Weights of a small transformer language model.
Size: 12 layers, width 160.
Architecture: rotary positions, no biases in attention or MLP, normalized queries and keys.
Training: a variant of Adam for these matrices, 324M tokens, 4938 steps.
Each number is 500 + 50 x the weight over its row's rms, rounded and kept within 0 to 999. Layers, rows and columns count from 0. Numbers have three digits each. The size before them is the row's rms in percent of the matrix's.

# gate: layer 6 MLP gate, 448x160, rms 0.0842, rows 435-447, columns 80-159
# up: layer 6 MLP up, 448x160, rms 0.0812, rows 435-447, columns 80-159
# down: layer 6 MLP down (transposed), 448x160, rms 0.0746, rows 435-447, columns 80-159
gate435 110:452506525444445562541515459569396500560517574528506493527472481589475540476471434488485481431459563587506496486505450534389525469504535414450431575466368474514563563572432551502483557450408425400536433416505533570484595501510485472511548483
up435 115:496526454420420480452513517464458451505460534489515411511483561552517573489440633447504497527426378447520485538574538458567591493444452401515462496591551480544480517499444462566448563510550483481510487532411398491625416536530524484534516488
down435 107:574529425488458540584523612483510458490617449489468582511453542458417629567393473505433426481470502592559549509441524430531536511480532487445484489499448518469522493532514557546554537507577415486510467477504524489599434451545486474547485540
gate436 088:508507586501418489483409490570549468490586477471582571484613485559587455489568559489489472484423576627459510450592486544495548585506479519436459463462499547589455483534449482532475405548443557529503389534511525564465519486640493546456498501
up436 105:517543491499560450536605513440478508516480452547377485454481564455498502450546404553458503468521499533588538452428506429560562420520485482489524528559428513479567450580431472514499469483484458312484504474493544510491453474527459482549463499
down436 099:438517528536524507504467451491440468507610433435559542550496567515517478421582442497484488472409541549505550486495509412501482458545501491443497469502456540494549579592480412525457428617454474453480497504488515579509454521581473513498474514
gate437 114:520503393566454480436451531464485502497491506518566483471524380468434484569552449550480520464515524466523621502529504449470448493459539507574498468555474566467514466508503497529540457492491432528538515480486533465511596350559511490487547510
up437 108:477526486527498477579440406489451521523453426483519552510485504485551513447556505450574465426463421496489495527400479477452473496542531522465484554484471557410506419416512442377438431513520540442437549600557470480387566494526560416510419489
down437 111:496543481580521515442475561450592470454495609526632507554488457421433508522508574565567461501521466416509464579479440491433493476544410463459506463524528526541516483543514451442497478459513474443422525525532533489508606519537551508594569584
gate438 091:531547532457459532454522474594531473482553486526505463487413565437554471497543495539544593440527494466471581539567525537452504490488285454470503470545485474509489449527565502466427444480509544529472496381532551485523596509538506481521540414
up438 094:494498567473526581466454509484539504460418487602468407484452457419488514527500481576482545470538544460447494534535499457525536523484503548421415505451506525439539518544623522460574512422405513555478542406422539411459507556564596470549521419
down438 092:575489533629515486468501381502428597546451536487493535487475484584485541394465514512521466608515476578410495501486433458488467480415407495475523338509461506630448485510481486483521545496544547506538488572510501497400587529428519498461476586
gate439 088:512485545562447444550507509467543486509615494513506536445472588422472506503522579523534450460491520479473507414500446483465515548532425503392506476526485486484592510423473532454554508519461477609551446498424584522471569414519560405520536467
up439 094:476450556525529454420477584518575509492561484534525590548554473502508514575502527456408489571481435471581501432509542489604466534483514441465444504403475501384517546496509454511478411562508408438528466533515474491510429498521455569501506476
down439 097:529495598486414424529481481446505474522554518506490552489536561459511558547471524455447377449510581432600484429506435467647541549494593463416519477515528518458511537491537599517482382444401482498495517473497580486512524508408459466460596498
gate440 104:508442533569447464542446501466496486503502597497565532522503452532478530459528394513560554372522623485516526523376439407493502441503471475471518529524456512500513440478478508516538518522437476519500525523432578557472541396504479546521478514
up440 101:453543474418475415588619482570466513484494472586521510523476484582522527623445485531449514566588497448477479491550533493532506520454514504547531549594503584499532565520494463545480497455500566489510535473571506399524608519489556439422459413
down440 109:537632514557475506514468469553484528566421598551410510484494619476545494490435421576514477487501507532502503572506494499496469543513452551543504503495507488414605483463516492526434505427502484419548416567488479482463560514523420492413504528
gate441 096:464544532484521545589526441457473578408535474465540485572472501426633394516604469467555546532420538500436445571525521512484518491429532477535535508491565575536412476490447503532492520490500519501575489489443508535550513557467447471536574474
up441 098:451400596546549601612548436495509481523523396523481489622488440449505351535526404481545505546499524531369512615449549489460462527568506517471475534502479514522458464559458502511538462493455463474471593576541542505532471458604475548446492437
down441 099:454532503556530461559582457545449540482524562498435445499580459530553549430524509574523512438537516522522590354537424449473548596548562493470509550498558475526614499477535474440581500456534533527586537465451478458476401463509488517531531558
gate442 107:417524506464469466493428493508494464399425616475482486471482498422481473505401476509463461451470488505478575414489514497535504535571479449507503425572485557567613501350523514480503543517457521490486427502487536547471495550528378464404462488
up442 104:453598520513433478435422496525515450443465545481541550557437443593522537488471543518531499506385502464481500533554408499474440521450501437556515520593447466521555441412478439512417522433589508442500540461540517441481476513447397471465490522
down442 104:550452501506553425512495513447549433539520620508438474491593559488492466491510485450558469421467477461487511535564545538486488548484634570544514544479393580390581501517636402587406532568622501489463450527417486468537482497544504511518466492
gate443 104:445475579470504557570540447466531481504503605473534552433488484489572400336497481498478464532587531475480460511544548512493547499438419482478509497464522521541547485545502490492480396601467566486485440556474498551452456472475456426478495512
up443 097:463506494511472508577548466551486530471525506438429472409533515460513582450573456529381468544531450545585481572472457428451455461524489536476541492459427406401493525456496445587592462544551448450452408520466523537481499569484533528503476537
down443 103:506498526506442546405420481378506443472474508534505525549547468467540538516492526471411569495518478573478560410521533511537527469560445556365560553523435481549533575425513507477561431500433604556461552513527567461537605475556502507510480573
gate444 094:466590455473527425638600527541473469548535496530478502459505439456571458441566521470532492486495455393448540553489497438464451483494429482557505483449407481555431468519455443551431471405516472512514511499504433564564454565552433525460406366
up444 092:488466468550526516543492507477491553501445478594488501493601392543520532530489476454453616487418596451474485490546564507484484535409474543452529471511508385468478500501451486485628480496518605533490537478513481466565551544499470496487502464
down444 098:478516401472459387485524456559461479468398529412489597552498438564475513440453549521527491450484506560539497602430410456542459491509477439458490532607515491507436534528514546515544478441589475559524447485497618436415510520467495535466522499
gate445 099:493508496471445597496430429562488515447514526443432514498450439470516502405415505502450475477473487516569551493441577513579545483507473506546463448326547494544447491531540522411441496520512474521449484476534604592490546473551446513449364534
up445 100:537505543406589405521470477436384443499518526497512486393482525415512541540557523592509608562576474423437474475512514525539468555522538457596468484555481516523560568513527504469494499486398494531541589428583450547529483501510502432480531518
down445 100:579474497424587546478572542505430562479622475448471570523453452448487529499508539568477368500539508492526577409429513369456491496555618491560531474459451560475559446483436633523500518505516389573511583545492503533519458477484485424449430569
gate446 106:476468574486485513499531476421525482531506535500561495683476514438499561497437393494494507492517600554548387568476560523538560520482390432459482477475540453485454553556503431473522502530490514480515484498459555653471476499524455483461417454
up446 111:464482591541487526532483526523464527515521464397496490551523471500491586528433491397516415446459494548479501558500523498501574471503556439518489424500511472409499516569519510540515466485555470535488521559432501512425508496542399514470496487
down446 112:521520551491486531542517486548464541515507558408434594464546497482490455495509508491427386583450530514508489510541590582555462525366535600583523482411444524533516518482436499484527492569454562507520524476489499513493524553491555532521504485
gate447 086:525482453590494484528491485485552496463510443525429480398432468540552439526445543500501552485518492545547434509383503543518602534593526451540461494537424413444459544497413603456502430494526457577482464519517523598530511445459511480538490440
up447 086:511451569451561486468491523446512528513539549414580570550492506511467420437539511424573557533484438547475497454570607586472439477464498630529463515406611493587474426511493464558514557540370524499517497469516514471514510536492497546525495584
down447 079:570526499568460630492507448475511543533538484511479470503460538525504481509583517464437504593422538558575466530433359464478465492558483510520491432487487495454475510428502541455472522507526439434545403539553502552486515500437495353530418489